config.yaml
hidden_size: 160
num_key_value_heads: 2
intermediate_size: 640
norm: "rmsnorm"
norm_eps: 1e-07
init_std_o: 0.0431
init_std_down: 0.0431
decay_fraction: 1.0
Each number is 500 + 25 x the weight over its row's rms, rounded and kept within 0 to 999. Layers, rows and columns count from 0. Numbers have three digits each. The size before them is the row's rms in percent of the matrix's.

# layer 9 MLP down (transposed), 640x160, rms 0.0809, rows 288-331, columns 0-159
099:422447535462495495510524516528503477500518480535495467494476497484490506508523488534502517496478524512465449489507507475454501481460502497483486547495464509494492496506447472527491491464486529536485484472530502497490450476484528514492481516515541497495470503486488441501475501539515520502509498539495499521526532487516538482509478487512533503523508498491484495513463500486530528476538458468533497470452540531495523507486489453529549484485491504521504464494519460471516504553539473
101:471474519517520505487512569468508477503484487498537505492470476480534519434464498484473488512535490480506491504492511485521476487501519481508519468478447483472552557487493506522536498469508469541501551469477500508500519481543535527504517481525515532510452536455481533471541490530519501461497515492509527478508533465496472474466485536501503465508495495526479533519510526516554530460504486499525518483482494470510505483497491505526486517566486504499497523488533511532492490479468531
100:505498540483520521488504454511497465496452458509496462477493484502522545455451502498518520494519510464535554509520547498499517488533504475531494518518536515482469518518541513494458538490500480487476528508507506488506503478471478494497521509483484451491488494495521501505536481526539478481508525446458530502489527500506525503507537509504469511499514536463473533429507536495508492483491469482480465526442528551519528510511479507517500503475495565523505472502513465522481549511506499
096:454471497456487503528501507475527468534462506500484481502490439527472498493495480485471491534526522504470537520495467491541507479482525500527513482537480508523453536521445503502517493500473499506511483498559418487524468504496468508527481541474537474483524518491521531494521504558479502515495476452503483469533524480492478503500465507470477499520514510467512509519510512509505502494541532474499471486491501516493491487501550454485486481455516536515495546529552479477486494521513483
101:526511482514484502482519496488522487512511495481501525522504481534447464553503479459449477489494524492489493514520502533513502503525466481504505516515506502476520502473497481519465535507492533515476442482522481505541488517515478528466521481495541500458506503500507487448461480485506507472482476495532488501499551458539496515535479469484545540529519518556542496470471457502480470531438471504507486525490525450491541475537477517536524499540516498525528499536509476510498532528491492
111:500507530527530519511482496546527551532572475552479493516498485521498473528467468490519490483508463495483490523491514508486485495462486549484459511501514433490523472496504467510547517536545510466510472510505531494512493481495539494489489521524524514515522470519491490481506529491487507525505520480490483514530439503498508493463505545523431449507500505481532495530469510521526474512531536490487507505506502495474526557510551544511481485493508499447509479508501469508489470481501497
099:467476501465509468546494463517524516512513489537519493518508507520512487502525463482548502466491519517465489461526480488486455474458516516462506497516513472482517529518498486491511475470507501522459489464455531492464461505487533506489481524501500479483491504508486442498530507509497529459515524510450471511442480467479443504471493509519529505484498495505494508455535520463494502467475505454479527512448478527473504491507479498504450492538451534461524487509507490483503510454549506
095:449531479498491532482495537513495512462529496472515482561493537474519498521516503557519522541488477519527515485477500502492482505545490509503554506501458486504465424485474511511517498514494475575518537499503490489518513529476500515493499500481495512458474525531521491493490524552488506475512505496490447510497465536493549529492485489504495509479479521483490532508494514470496449487497504505496488543503523513499497556506476481478499495520502501508562486468516518482477505491436554
113:513539519478516510524518521490498527510502483486489476456484479458518479532463479494488510477491469483526495490458509522469480440528491517497490493566499490455493506519481495469533482508536523462510528520470497518510506515507441499533482502538538502500505517512513521566489525505542518518477500481492474569520504535515508504440473485495482502482499487475494464496507512492503537518471479515501490508501518526509529492504536489478537502567472492468472466484486471430510526518541491
095:476520522525507492495503556480463468502445531486521509517491487534532508507490501541488502500538535499499518462522499518510512507516490488441550480506536546505492480497468483461525530496470457516500476487494501494466477524514509518549486523506468493508458525459528510514528518502492459485509451550526521479523492485516501463507488523556566477502437476485498510446480490500509498492497523496532497506467510501492513532517488492489475528454538507520514521488485484491544544494483471
102:526525489518534515444491529536489496492506454496500481477453490500511525501507498469537527481533478508501480485530485474511489533469488514514513487477516559532480484551508498491474487477474429431507523488493494524511514514516466526505534476462488525496510491508476513522555518472507446470503482486478509496504551527523524523501528504532430461479502482481494497479469505536509487477542506482476530527497513500487513492539485472495481527531526479513510515488540536480501489502529452
097:480527522510472460517515508506478497488486487493517510467503572524502472494527504525509528513485523521484490484508487509482500485503526474519517450501529484557521514535449493492531474448502524533546498488497445454488497502491489530522507507462519506492492517456564479487518520475522524500492527516558535539486483501464523486518479531500480496503481502488473569523523509483509458536478503481529486467519478493547490509453475481494520512504523502460501520484477508493457520553478493
103:506521497555521517462500511506509517520445512552525481460505561463509504498506472518528521488493506492485487483497508502547507537480510463494488446525458518493474523515525557487532529512516533531478575486510520493471532490488516483474511543484482540494498528489471489475507507500535494467499497483467463486528492535542524443501452519450465497513530511480506518517487500509502521520474499534505514557499510510469480495497490536523496493509508484511538495475523463496491509521491462
107:530445491549520505479497516506483485502481498503475510483487479472521513475513486513503452502500481489444460501478515507472498528512537501472478487500498535501502501529496554446516479543554493473465470512488547498475508507505493556477544467511532541483510518504467471517502456509461452524482477483447495479495464477507461454547504493501498503513528476516475507495441520488485506523536508523484473479480463517535545537481503514499506520480488478509509543536503492488489509476503504
101:502504512496527524511518497458578481519476496497511507483486460520508525442457520502506506491528468511498474438510466466473511511514492497474474524501516477484495502484504511492538523506510516507538514499521500497520515524476462467520513505469488577487504535472483505509494529521467470535493497528522467499523519540530508515540489494494469524480464548518498539434518515502499549435501503492497506481507536521535485516499501513493490552456528489494482498466490517492466498532540491
102:502479488507506498516489478461507517499482490478518501454482536487513513491453475517518571515520497449487482521504494515436512510522506461531504477543508488493504454487494497508486504522476488501475569506445517538513505492514502465463489473521542531466527540471467531513507530520505491517574516500541493484537507451531505478528507467543474531505496498476513509463499497481477489506499508526490513523434463489500522468537493481493479489514525508529472497503477493491466507528479492
085:456514520485466476478544518527505476533527465511483491491519538484508488507519502509492454501469523480506488484490509472504492516494491480502512529541575506495537508484527518509491505535546500473456480502514503504482506545518540495522513477478541499443488508522497515497478518496472480486482441465476543423511505463528550520524519472493505501493483486553490531504513477477457500462497511536499484505533486511522470471492440506463470482517522520501501514524488520468520490519462504
102:501504504482479502471445504522470509456485499494495505502477493488519501533470490474478493515501458487478479523533550518520473533515500548517552511494469531490473459469516489552523524488505463459511445498459518522476486525459495525454487481487495516445468533470494495486506558509475481505527491546533524498514511519505509503445495518475501499451481489516451513505444494519510534537492487531468483521477500500505488516496518532478503485518498469495505454493531481549482502500526518
100:488522546485476502497478480516521526492490510543512529461525512474483449495505527505481516482538516504514508535474517479510518517494496493478462541522540513502519463511521518519452512463491480509512494510512471496492491497509527465519521551475496482510508463544543508545505461495470543503511515513553524510490510441521501453515454513524501495429475503551454512503471479473468480513454497474508509471503477493504467529510508500481477532474486474557512503479486502507474526538472486
099:460520514550508475478482546520455549520472502458530502472481534527509431542503546502487484468528511541514508505515525503544497498507478484462480526502495498494478478483540517510514507477492476522496480488470507547472476522501485476477514495521520493515471495480562494480565510524473486509495511487506494483526475512494494496486529435453477506483514470543467506486497490523524496503508482556507484484509515469527497502481474499470478486521509530542463478484469493507460475509539528
101:490515536491559498498504540503453521497497502520556500487434526519516505473481486495508510481498491477515518491483481477443485513497549505493491520560534532530535491494461496489470502473492509526504511493482512547529502458519500561499507529520510520501485515502476478489494544499522533515496515539522514503531475474492503488517480532506533517512526487470478484476507491518481466505508523503475537488502493477503523527456492518572487480504528532468498514454440465540556475509498514
087:431482483509540510474494484486478506503507502517501497500500531494494485466510528496484531516488504512508464473522505498497499502502460487531487528466457532530506539489468521496470524525492519468497496510481481454481502473495503537485490449488498485486487505472527462515477479482468462501509568490494559483481462488494542563533492525506521493489521473483529529489502489532520448474487483467511522522531488471552527535533437535454484453491520526489482494476490499477478478514478484
100:473514426465544485490503515476494503461489510474460483484490489473497499507524475511560487501456504496525493553486524538484527494514498483504510488511527472472495511450485463495489487469513502508505480543497530528505514493494492480541492523485515496484531533522525470461489464474511542500534539503504510492476540517508534504526498508495500508468480455474542483463535494488500510452526486479505502493466523440499496515444458466533461481447515474470491499519452529485496488501490514
110:488455467516535477464504559546488511490498467494533486493555523475490463493473480507511507520509479477432513466545498531499532520486513533483524473490468477495501519491544519512459470471487536489463512460511517501496513512495466461455503469471462529509526494524479480526539536501503545481513470488529531515490507485483493520513480541468496502477479515494550480478503530506470494508576497496499504491494462531500469535530476507508486501494514517502488503515493550492468512505479468
100:468506506548523478454522463489502491527531535484492568512499502504483487479492527501478493510492536529511447510528527531503452506470500490488484471454557493474476488491476533499512505517467474501502565524498462457465512498453533501500503494491453467487451462497479527484469506480486504494497520502474485487504503486474506502485508476526526510537486468515506477475517469521523504490522497503480489440528482475478487514527518493517538468548496499465480537498512465536538469498538522
107:505531530552513525540510510473533540522554471468484527455485519532456516469518486504512481468491526520522562522490514543459504458499457467494540533491523494519506514511516497511497516485513519503490510520500503495502511521484473485446477497492538494522500470503508486510476533502523465508518514544470480539493499506473473497488493486488493461505524495522513459512518464510459518492497464524523490502583494516505494482545510468511529486516525482447489490434493489492470515532491506
105:532534524495474534500508527512521495527519515461462469526525482503486508512477489478520546467480499532469532517497498486446523493490486479460484496446461442526487550469531487534530490488478455466547504510493511491518539553520519462526499450500531485495456510547501485479507454494518485483508481505515493504520537500533491547519522496510489495484484479499516492495490481468488526455501497506471500478497482517475537566495464518476542491501494487521465520537506492494503519478493471
089:436553493481496466521515484547525464482488495525489524463429532483484480506492517526498482512531515500500485499537464493487563488492528521524527504469510483520484518470493476527543510445511535477519514480501475516471480471483546489506494484517480517496499506446527493501452503497517460462522495479532509434491523493479501533521458496463486459493524504531497540524536486510488498512475518502532539480519510493494499502531481487502452516472504506496508523481482508528486536517462472
102:501492537519506536552483517473495494510482456539541510515497511489514527502516528506471474505496523494518472534470499515521449508550476521498504499502487480478513482464494483501481520503530463473492510504476505512508512472417469511509482488473508478474507526531510485497532488476418493497479507505490507498494521501478490498491498473487468467460492487455508541542481512467457498499471496541549444540490509511476479565474464510490531514501542518483510491499446509487479464514488524
103:457520573498484474479500509505497483451489517522471532476505531491558478494552501528547460467448483483530506490527551526501526528508511509494485483519481473507484541514541495505501483476512534474503523511509455545520534539534529502519489476494509490475524498511475500499498507515511525532484473536505511554521451527451511509459529483476518507503481494526506488510511503530525537495528533494482496510488507530499497476530501490549479519487474521513526528507463489487550492497547484
089:462482526494524495541518521486525500519518493466503578499509492473482511470466502504474517472506529559515474500475529462511490526477520495473490545510509502531539485524481474505517510519488511488461527473515476498490489483481523473511504475464547515526555509529426481474511516513491532470515502489496506450508468514499540536505475488468501481486482508545511535527523467473517512478506533482497519542520504509485518563476467484490503456484525507520504558524493518500472503514510465
104:523469493557494475486508487519574526487476501471487474495479477501512493513503489528538513532514576463489492511535484479502491492512508496491490525466510473506476457517526488468493521466485499498524521484525503488487502493479522489495494492505498479496473496546529520509474469536495487471541457493491507467457450483483471526532505507468520501548522504529531501426493538542474523526498504529525505483455515544507498513500501498487533495455497487460458479529473476495501530481521446
096:562529490465509481512509514526508559552447504480480480542547464524526509516481555490511517502545531490481479494504490512506496504514485491485509486491485497497557510504475525510474536477476458543434504468487479504493494514440506474484504500522491487458477514467515501535503469553525492523482495502505509525467507479493481507495458505521502534514491510539481544499508501475540493492524489462508483534502507443512530534482521484491518475502502527514547482496554473517476514510499491
100:550504476482498477535522490470498509499498460499499518496507497529480498508494514504523500499507513510525468509464551500532487504498460482499534505442568452506550460523499519455556563522454485538495538555526485467501460484513541453475496533500495517485510506494528502559509504486485515521520532460540484502498510496522494474480516503513496490510487512480489455485471485524500496490528501498482495525527485518504535522506500497489478519499464527549508452516458493480542501486530493
103:495544471511506535498488540491492504502512459486500518513455444517518551505468468492485521490479514527498553516566506511494523487484482494512496514503497507486491476506501503488490492473516526489510480507491504452452464529451444475523458452567501485438491447503515454471480498488490502509501508492561509555506526485532507477490507478560500501495491528549511513520465505496484500517502494516510455490479503493513470535499493539480508502506492527510452497517496487482486498504486536
088:415525477570489514480510522489496529492491481532498470529511493510503504477454469515492563507513497502507509444505492502491465482495495465466494533478493515528463504464519448477542517521537518523535512500486485506502490526500497490477474486468501512513480495510483564542536460528485491522491502490492503490482477498534470549489535526513440465509465516504503465507481512476499513482490453521480519518541478519509507482486451476504498482476523501527496521503496502483512483549477463
118:503526493508516494507525523523493471491506525494487481488522490505483516503488510460517501536501509489458478522503520514475458485484491476522468557527488520467501472534529521540516483559496523494495490501529496498535504486431528510471463509515502533475461494482517489520485498501474573461509477469488477492486506530495486493488494476496516499528564532475505510509480493514528551506516478520509500498479559498509494551450470537507481503507563473450502532491464506500466511554482530
084:433473536518477494517486523473534489489509493479488544512492516554501470520555533479521479586507485482539486483501498483542456524495541492447492492493550519504491513455472525470522513521525498476502521507466549506487490522500478496517508501464497513479523490511505493503516496553510530490504527500469497492530492475499530521454492544509571507488481493517500547510494492509539512529479504536475522518502544500501481508524505524540468506524488520480513495496496486514489506461466528
116:544479542520530501473491537545475486457488536469503494489516474505513517472519494502506475529483523441489468511524499524529458488521521503432518506461437536486537464517459481510520532524517531470488517498503504484467481484461452515486512516474508502530508521517489475496470498498489516524493512505480468535497530515525487530519508487498482510526518489498479440524445479491494527530492481478505491534516522514537493484516488522498484508511557476497489487513544490524468502525534562
106:527543500488481481538544523474523478429532506528483501502497470558495497478488465501531471501535494476505488486473516456487485472446512496506486511507518486495510486552439533550493536499534508499514454520429486483554562468502497498502514503520508450509525490494480513526510523488510495509490473483466481520472530482521506498530548517502474522527511504531486521498486490503528541473489472485500519523508488521492498507478521507504447436510495484477473490501508509474508506526506499
107:523503461504502536489478548528493498472502508527498512527481464523496497460487491471478518479429492498511569514520492474509471510475487549470487526496529494470459519505501502494528494488463491499482513547540536487506490509502496509540482540496466526535529508534504540495505518496484449488526479487439471504470519508490512436496514518501495488518524484506505493526493451520484470451481530484468490500508495504504524515489507423513518512469512538517451524473516525522505543486503500
113:515493499488520440517488480477487527482477483527513502455536501505518528484488484476472496528466507497477530514492479454477519517479497525473452461475469492476481471509461463513443501532487493458506530515466481510537536523526528521506530529508554489471525512503493519489441508492498499461524488444512524542476511471504508487509540546458507481550520510521516526467529473512495479492489488493535497532483513477510553490506499500536501487503448514530522464497517512469524503515465511
099:451477509516496511478502519508547554491478478483502486515503508472503488491473481539497505516447533513544489495458461455492469470485468503506508469523524475496458479521496490525491520521477490502544489505493483477513527503505508501480500486473495494470525498511516477514539508505452509470491534493478482488485444486527458452511499476528520502487487538518451501470528560506488441507495529537503460509484495485542556529484524493479448522501555503476506467491481494514477469468485527
111:487443499490471484483506440464495492487485441526508506543540549482502504495548488542499459486484491481477493511515509527462439487522497544532520513496429491485494547501492516486447511486508441499497498472532524505484494477495509515546485450500508475503493499528544506500506553504533484472494507517520515490505491466505451496499463461468532516531513500497513481476494471473486498512503527494451479532489472495481496531477514503546483469503511486495522472489510491503479524494534476
# layer 9 MLP up, 640x160, rms 0.0862, rows 289-332, columns 0-159
104:504527505478473555532539533447517521488491492480507530525495501478457500477513494509512513454509493467525560485459507480524490532447527458487495542497486482499452473444471484528512528471468508492508525510514463504522501466466488514512519488498472505467507527492553492467519487464512507501508537517471484476491523458482510529521526483492483526529543512460500529502492517470490513539498527497463506508488539546494457498496491518480511447482477481491498487527503500526496498493504565
100:495531521432441501487488516522526546448495459494463497555463500489499489467502466519475545487492563491468479548477503495522482466470473495539476507459504508498545477535514487490464491489516537480533454518503482494535494518546503525468508461494494489487523544491491476499503476478520485518489500550518500499531521495485471534508517474483488488471522495505490483520474482499496514487514477478500506496497481503517498474469481484522483471496523490490468581495501443490525523489508488
095:507523531544475533468465532520542561524494520508503510533524483507501518494518521480501497519488503483478488471513558469512501463481486497544550523477512517485536508529500522470484475500502479497491470484519529466515475544492515577514474509490470472515491531481483478546498481505527499531498483510501510465501492446457505547518476495485499489486505487510515478549456504488468491509460506499483509473509509490524528486501439485540503452497473438500522471509491538476501538514496499
102:512486489498528474453505485466475479483568503499429486497461510500532542467497500489542473470504466520473481517507452476493483515518496491535476516523522553475524522498480505477506500519534513517531494476503502498475502523512511434471510538497472463526518470494488473506537514489474485541493491510508518487496535501518484453468503505507526456489508537483519488494515490453522474486483539485484540424531489518526497510471536556493470525508491507462485511523475511511500480480501510
108:526518531503499487501459518478502497454470487482469487504490469515482513474540496506535505507491516484541520481528495524523522482457470507472439486495464479477534541502480485494500488456508515496462495494470495517527480525504521515496519445494520474465495499495522500462502475494489427511502488492492486525464474489491519489483500499445501531492548491510499501514525526463533524515494521521523514508504508484544506455486497430573544489502467526519551541511466489516514511525477464
104:507506502458510473517516519454520507529491522520487510499484499510474512512492489510445520497510498536472510487509512521510522510461490484516502476544534516500456468516516463465512528490493499494539486503509473532520511459514512548538532514496479494509511500490541506460488516484493461498506504502483508464518511512526507482514510477461469536519535500508498532466482509492501448496464537483442562477511543488473466480527481479499520559517458472474531542465504518459508421493498464
092:501512539481514492525491493544480496509438528518542482463544491507480511531477511495455504505580499489487504503481495485507535529497466473533499504516461512518543525491542501466512481507507534546511496485537454457509509515501535508509456503499505482543514486483543510491499478526520505488553480509473502521474506473508485496517513497479502528521491518504524498494503543440528485498503489511529559487476471495495498521512452489468497456489502502487455512543457538510503487550476471
118:490467486481497498550520453499518517523529457500511485498473421471502509486444503490436537503495507520497508492505490495506503493497489456546512514492511508502522494544475481507494531522498525497513527467533522492533526499505511490497514441464503459534447455469510510502510489489474517504528485474495514461520468504554515527469517475501530505509548515472499534500495479489518535548525524477481500491501500567527510496525505498515538486474477541503482457540473509479527478500484481
096:504483450511504537501544513501508522486531515507450449525513514503489470433527486492531469480536542495499537505510454521530529458486461470543480515512453485484485514497524496517464515501445538485512508527524516489502482495517516519467486492509522464499498470509534524482517483498479497472456477489512442507503525517508478511476471487498537469496551460505506518495494499483502490540520513502500512451467492503472532490533519457514492495544535454532503527510499503524477477474461520
095:505495496504492504556487489457505511515549505473452481493474520486501480490478533567448523515484499499506464528492494517503523502500507485501552501519506523510491490541484455490488475465538474453504463473515459531489528488471518518470492513557446480515540560476508519518480506540504501503479525507481481427484505508522517464492494476470540523521503498487456514528507463506484541541525505490485526524516488514511481491490474501517497504530492499520505524474491541487522471474511546
098:496484547477517487522535496510525510520479494482556443490519474503467463509506488575509523475481499491442515563462493505547517509455535474520543475445472537528504528469499503503495489513485504492500465531463499557508489483498505488505508486516461471508516481467510488532457491491487459497493538486484463467479499486547522531476509508482477479501490507495526524510544517480519552503500523519522510459517506536493491500488476502496487476511467503470503544520471482514514486505471495
101:531522481532495478553519519513526529542489492486471486460507487498493493505471548487470493530510499498482493463518500523502505504524493468497458519523476469506515508513495494541560473495482497515499515452515473503467473494506488550497486507477504470495480527503519498443561515540479499483502489474539467468520511473512512517537497458466514522538481481492477509503495487464527494487525533526445498478467514521464480516536518488552506501487434543478508515449471538491518523504532492
105:519529518491466481476528515492500484487500502481507496492478507531473505511535503490491456504548486446511545498503489499493522528498500498494480477509432517516499547494474432488481508471516522527530475444517542494540504499515494481494539453496478498525484463494486483514472510480505455490506499511541515486544486460504484526524523519448509514490471499532473491478508526513495542475457506531521492499495499471517451506484501440534528526511486474478511542507521505513465464499539563
101:506503421480474473520470480456486504488497487479531531499489464513546502492525454506486526547526530466478512510480447488479498486450484482501529489490467481538475498512521501494503516501462508489489509493486540492529553504526554544429505493534500524494513519507461526457435534478509485503498530545516467473466497478501476462479532479501503513511522501520449525507478478497503522510505451510525501501516504509509488488481489452508484480483487500531499486504509480480497464520508530
097:479459473480521419505515497450486518519474483462478510517523493498502531500453502487510502520490466483456489481487503529521524480533507495508465478490476517469513508510513516540501479507472461512543497487547512493479532497491512511511498528511473465501486505512454470507515489507474494510555521490478509478533500455477487499516497473496501508528514559481552540508525476470537516510463542487456538471523474488479475531506478497473472478486491503448507517525487490520493420529486492
088:494455472457503465484497499480502501488485499473504499546435499541556454484518532503531510497522527480505514517482523460491528511512452502477499439507483494467529497467525472482509516498492512500481515484488484520532509487533513499463512502511462476512485446479480492512514486454546507530498503513487532508461488488465492472488530486533519553504534484455533503536486446506586530494530514509498527521487519487490507498457546481526496510492506497478479479489534528517478500510501493
108:500461481445507501564477482464517518532470470461490520474478510496517482471492552545507474491532502549484548490517518439534513518458515517496509491540488490517501475527499485508450506483520479518522488521532500499479508538495531500486525477553469493520492480496476466498509484516478477518481511495495496492485529511535512485504519524455490490486506491511523513494496495485532472523518527489534499438487488500507509517435459436503487493509517525503458564493507482500493453526491502
097:517506469476444468538466497503488490487487542509511506536517530484537472477505516510533473484512509497478491537513538510475471484535508493533510489506483516552507465525524486488456499480468480517520467475524485516552517506471522506486472504501524494531525509460486435481514475496484485552430491514445493489512504489474456528502514489493530502524487511453475542469498465490531525502520500473524515459498522473519512503502505445503506483479479540482496522500536504535447501509520535
107:511515494506476519553498524481499515506530514468532477512508517507503500497514487486537486493463501534504512512505514499489482528530503512509471496501511491506493482486479488518497525472476501492514508472523479510476516484476535507469530509498458470474445508498457480444498492514532453503467497560504456501509534446537472484435506485492527557487506536465465526513496501497540554515473535530510548485490512509512483487593533493507479458465464498480509525506475512520499509522479494
100:513433488494503496522518512470484522469537539475507504481513496512513498481482494477477449493508490520503496534533533526479479491513463493524526474504503493481482516496503492501523439494508501466517507516510505501511533517502516510506497500524482512519522525491480458508513512471488464502492547581481495514451518504539478441508490514541496478515491503503491535469551495492543554456468519490444526491485469492455494467505512470501449525505532463479471514511474510451530459526499516
095:489442453485489528478493490529514516511461496460494480503512496487540506489483489503509472544518534535501506460484490461493523455467492481506494476540489495495456473492543481408499493460513523531466502472501483512487522555539497476504522512485514498532463490478517490459482453498514500535510497499472503496524535511494518523512503476542491507476523506466505506513525507505568537551504514480522519449482504493508478465500523525510503524489522490534540504524494547480488483497503537
097:520491461515458451497494538500477513515526450502512548491490483494477509479505467479482537495516446447468510488490463492498511484523496450533482498561471530464461494507542514527511524467484477477486501525477531483510510523484464493459506517496508496471519513494514464518482520506506446534508478496501476505491518484505519507487504501485483520538473495531482558506516489513492538541509519529481546460490451545530483497514515505476498513502515508474554518502503464459483466531493546
109:533534471530494448533518523486496530485470485521486426519498516510511553458485449513501458500494483469496543514537524509520522501498509495472499476505488481507515520479498515471457504494500528515488509490498500503516531513518517472496529470543457505519491482525533539517478499488511515515473495490501518475493537501476503516446546479506490523473517485471482513515485490505493533462504478576433456453522543485520524508540511481503500536520494500497498538531502476497478471456484488
099:489508482496483534537512494497513529475478513509502500538497473487524473463449482484500471534520508517471501514504526478511492502509472551507492508494453519511524467455499512489490505492492498525482510479468479512514514512493495495477494478521448488517507540537504488502526491548519446512478497496507465515536478428511490538483461538535525531475533521433504514494523516508509549455500513525502508525519490541545469501517541495508509525538471512504504467500540509503511458554468552
108:513432507438485514514527511491507459516500487489523469535522481478467521505484488529476518493490459526501462491533476509548472542496495458520514514494482475553523465495499501485534499499526472488529515498527476488502488489501544515529475489512505486474494458523496488518537486522452509516491494507511494472437493483508523517521510432492522461469531487474517465512524480462493487486522491445527498496498489565495501492534512506562503505512498501480495497541488526436519492505503481
102:540513500486532454540452490448488463485490527474503511481492493456494485524422454548502473505536510459526541494518519478463497526487515540548464501495478530517518506502488508562566518502494462523509495483519494500525484483533501514523494475510453457489524498449497502487486484515469501481462489520498484492532508469520499519513483493509512505500516519474504526475424508499511469479512491514445500536497487529487482512485473497497470501493490470492480520481519532493515520502491516
093:484432479483527467514520473472531495511512481469488466465496512514511489432499514510486475486482486500512521483488470513522499485522504461516489491523511490541489515458508456551511449508497541486517490472521482467517492474494484531473472504530450501499506464490484480491478512460495470503499498497494522497462473531493490542498474477513540483553539519520463536505506519532507507521520521519492535467513521536519471484475509491483463501556540480482510506570448468487484489510524490
096:521498473496487481500502520508502513510476458474489501476515505484506508477498532487440465516487556481509554515517502496529514515527484522495516538470485484438492528479502497506523537505511519572518476516492497492446461537493534502491468498488439473557479524488485511486480467506482497510527497536472474512495441519491541478526491502516532524469490551461476515495458509466494475545501506481504509510504498528508489497516496551478501531513498515475498478474562534512478469481511525
110:507472525486480486505499476494502492455529477442505479489483466490525480491460556536487458482522515509494493503452513486513516484473532507552521467516459502483499497470494482474494455546533515496510496494518519555477504417471541509507477461479509507525494517501527456489501524517488448480489486496493525457484505497450525487512454474483527490529477511445516510504529528501495521477526533526466528504526482475524469509498508499503494511467512488500502546455496492474520480537490490
091:510530489527556498481518484529511476503467501539486484547511513473511478503488480489475454506445497512515491503504524516517485505511495541519522477491486488520492478449526523535486508522519485482499489497523466487537535522543555489469532485475481516517459491485536511446467521525507485524477512529499514504485501508466491544551525466503536492470512517463500470521514488493500499450564485545507485512474552473489514455484503514516538534513459532524480481494478522534513513487474524
105:522503458496502442552479519536494516487529492422495501501525491489481498483486493488513466491497544522479469490495492502503475504533488465523519504511516485490492462460528479498532474470521482527536506500539523456498505491504502517497487481529496489529417515499498495484490518506464493517477511537530513513497518493521441561514504533514503511502519516527488471476508492495510486504490437466513519496501457513513475487497509490553532481527511466422507500479516466479556527491502487
094:506534464483504542492498491490525512448485463519493537474514506493521477516495473507507501463460468493519536457494518525557506497500536523512521469459512522490458532453525424483487490489528561478520510519479504510520488533550494529494501502508462455561505532508502506502505545491519516482499526500512505477532529500506513524490518501457494493514540479485488521508501525488499538531516461532509481466488468540515476483520528473503481497495467515487511560524488474538505477524486489
096:503479485500485525520482460481517505501531521493493490510539516483468525497445510536491525494469517507435464529508504494481470497516459508484531490463465469488498554480495493478475495512505517530511494543506482523516498522505487511488508442523495495531452467501458491526494469476432505525502493505520531512500479488516551456493499470497504519521522514472477496511486522465462489534506446527502521433499521548534512466526538487554537494479513517504486478490485500480473493516459512
099:494513515499470452492490495459523500527492517499494511480534527483490469531520490519461431559506524469504501545483454474526514530460545535490492491552497495501478531467482503494500555524491468517462516447501509504499501505521554489463508508458536489519477509501464492473536495485537505482520503502506499480496510450504485481486471495493484483535461525455470512471506518499471516495499473508472546484486518533520484493527528506547524528543514472478503515479445522489497515483501506
088:508480476488470473511513477516471544448521544504526521505443501492507506517520490548508465520481468535496520493547492514504530480496479486483499533523500506511559521492503490511483480502506513506477485491494462512494424483510486484493529488497464488494521499521535501493459532506469495456542467567494534506493476524487506495506503525497498548511529488490534548519477454478512485510475485547503455478494548509510544503530549508517478479499475501508464512455501537510501487458474501
116:500487503504479506487491523503482496498522490461549485538455486503530500471511544514472515526492503502477548485528482488508528474483511476461514492463497485511510531469467474534498518492455511477517506505486473495510497492506513513497570439517460517513491508476478505442516517502503417522435538505503534471468479509481529499499522507457479504487491543478481505505511501514538524548466507519536527523490523514508558459479521491505498521499473503508481543500509526530549491501471513
090:483469495501502514516521475504515490521501465486480466475563484477488504490483465497502486516508519510517496501505505530522471480522488485559454481498525508477497493486489481525473460511486506534462474491494502459513497544537507513457479507550503441523473441494426498489510504503491513519521480532474504499529480467505543530475521497489484496480543547501497493490535482499506507478503510502470515504500479484544530472503505524498493535474486512496471512491485539406491435484528525
107:524522509513512507526483456468526453523518514509529494501511520467495541489478532523419539548530503486498500494485476510505534522470501464538530476501498494523532500478500527472550468513472505508493546458564519483489494494491470473493491500525451472560503519522531513521531522480429522488438538519479492521524499519513513507522470485489482503497485509472493495506518503474511492536514486491484519487557484508519473471483533448508524514496500508521480531501488497499525504494495473
106:519505542466474497561531487507514479517501458506498481520519507528516512475500517541522554497508550521451528526502533479494457492494496475475541523522481522489517506524447512473476476504494512467505472533481499513500491470529499464514532467517495511494527473503508488480540507560458488524534499499501493465535466465486495498504548533526512537480509513505479562545513543492533563489463500493495497539465496513488526511509493517500500500503513518451491525499458512480490493462491513
105:522540456472538484489500558500523539499452465561557486487514488492484474467499535537477460508492510506435505499537516449496514569489496515521508514518470515491488453475521515455499509490511525542532485479474526489523507467466521485465474477507473497496518460497478520505479485489522467521521467489491517514455513478505494493491515500504518544452470501517482503459490496490505517499537491511494498491496498529520491452520489511504522500521473500533532485523468474494463536520476494
110:512473465505475470477512504511542497530530490519473513534525494510478505473514497531486471489497535519479497470486498487525459505487522508527472471511454511506493518537478507523500521495489465497467525433546513462507494519471502491533515528485514478562490508527474509469456492489459470448516511490521487452489487528501494528497489522502519427535487507511484565499551502480479512505474467488469537528489506555469462511518530524466534519492531486501506538467505504491484474510493508
102:519539488477484531496535505504526514546502537481542504489524498540506502522521492513494467513486493494465499473488481490487492486458539489508511544509454541556493480474499498492507493459484472515513468535501511505502529481491471501508514524501463447542453505485532504451521481508459491450553494478487510480527496516531521516524500513440508536474517489452528508490449515498530488509467520535456513479490519474497507488481527535507515534543481493494499452487519538528523503543520491
105:519513472478498498531499493500520449503513484520466462488506478522476521480479520561474513525481498516461480478508492515511496500484488458479521502503468475563503537504474475460536431501475493446519514484506509491540522509532504520489545489464562526491484528464538456497528480530467500465513498530505469503517499457486526544471483493468470469511462514497507493537487495463511529533503525555513505515499494523531505519500487471510474533465470521487525499517505500517473499478509473
101:496463485482542498501518485521526489501511470507487499531512506475518495501524514525470500514522490525477508488549515502528529509505460481551514452488517499492545490510520520446482494484458541510508480450523469482494461554512503455496508510501502494505461506458502486472494480515504503486498564530528525502533487467523546524534559512509592493493488494512523505538500489492541540509499513474462481520484464483494503483505493511508472521458518503486467522509461481494536455490485522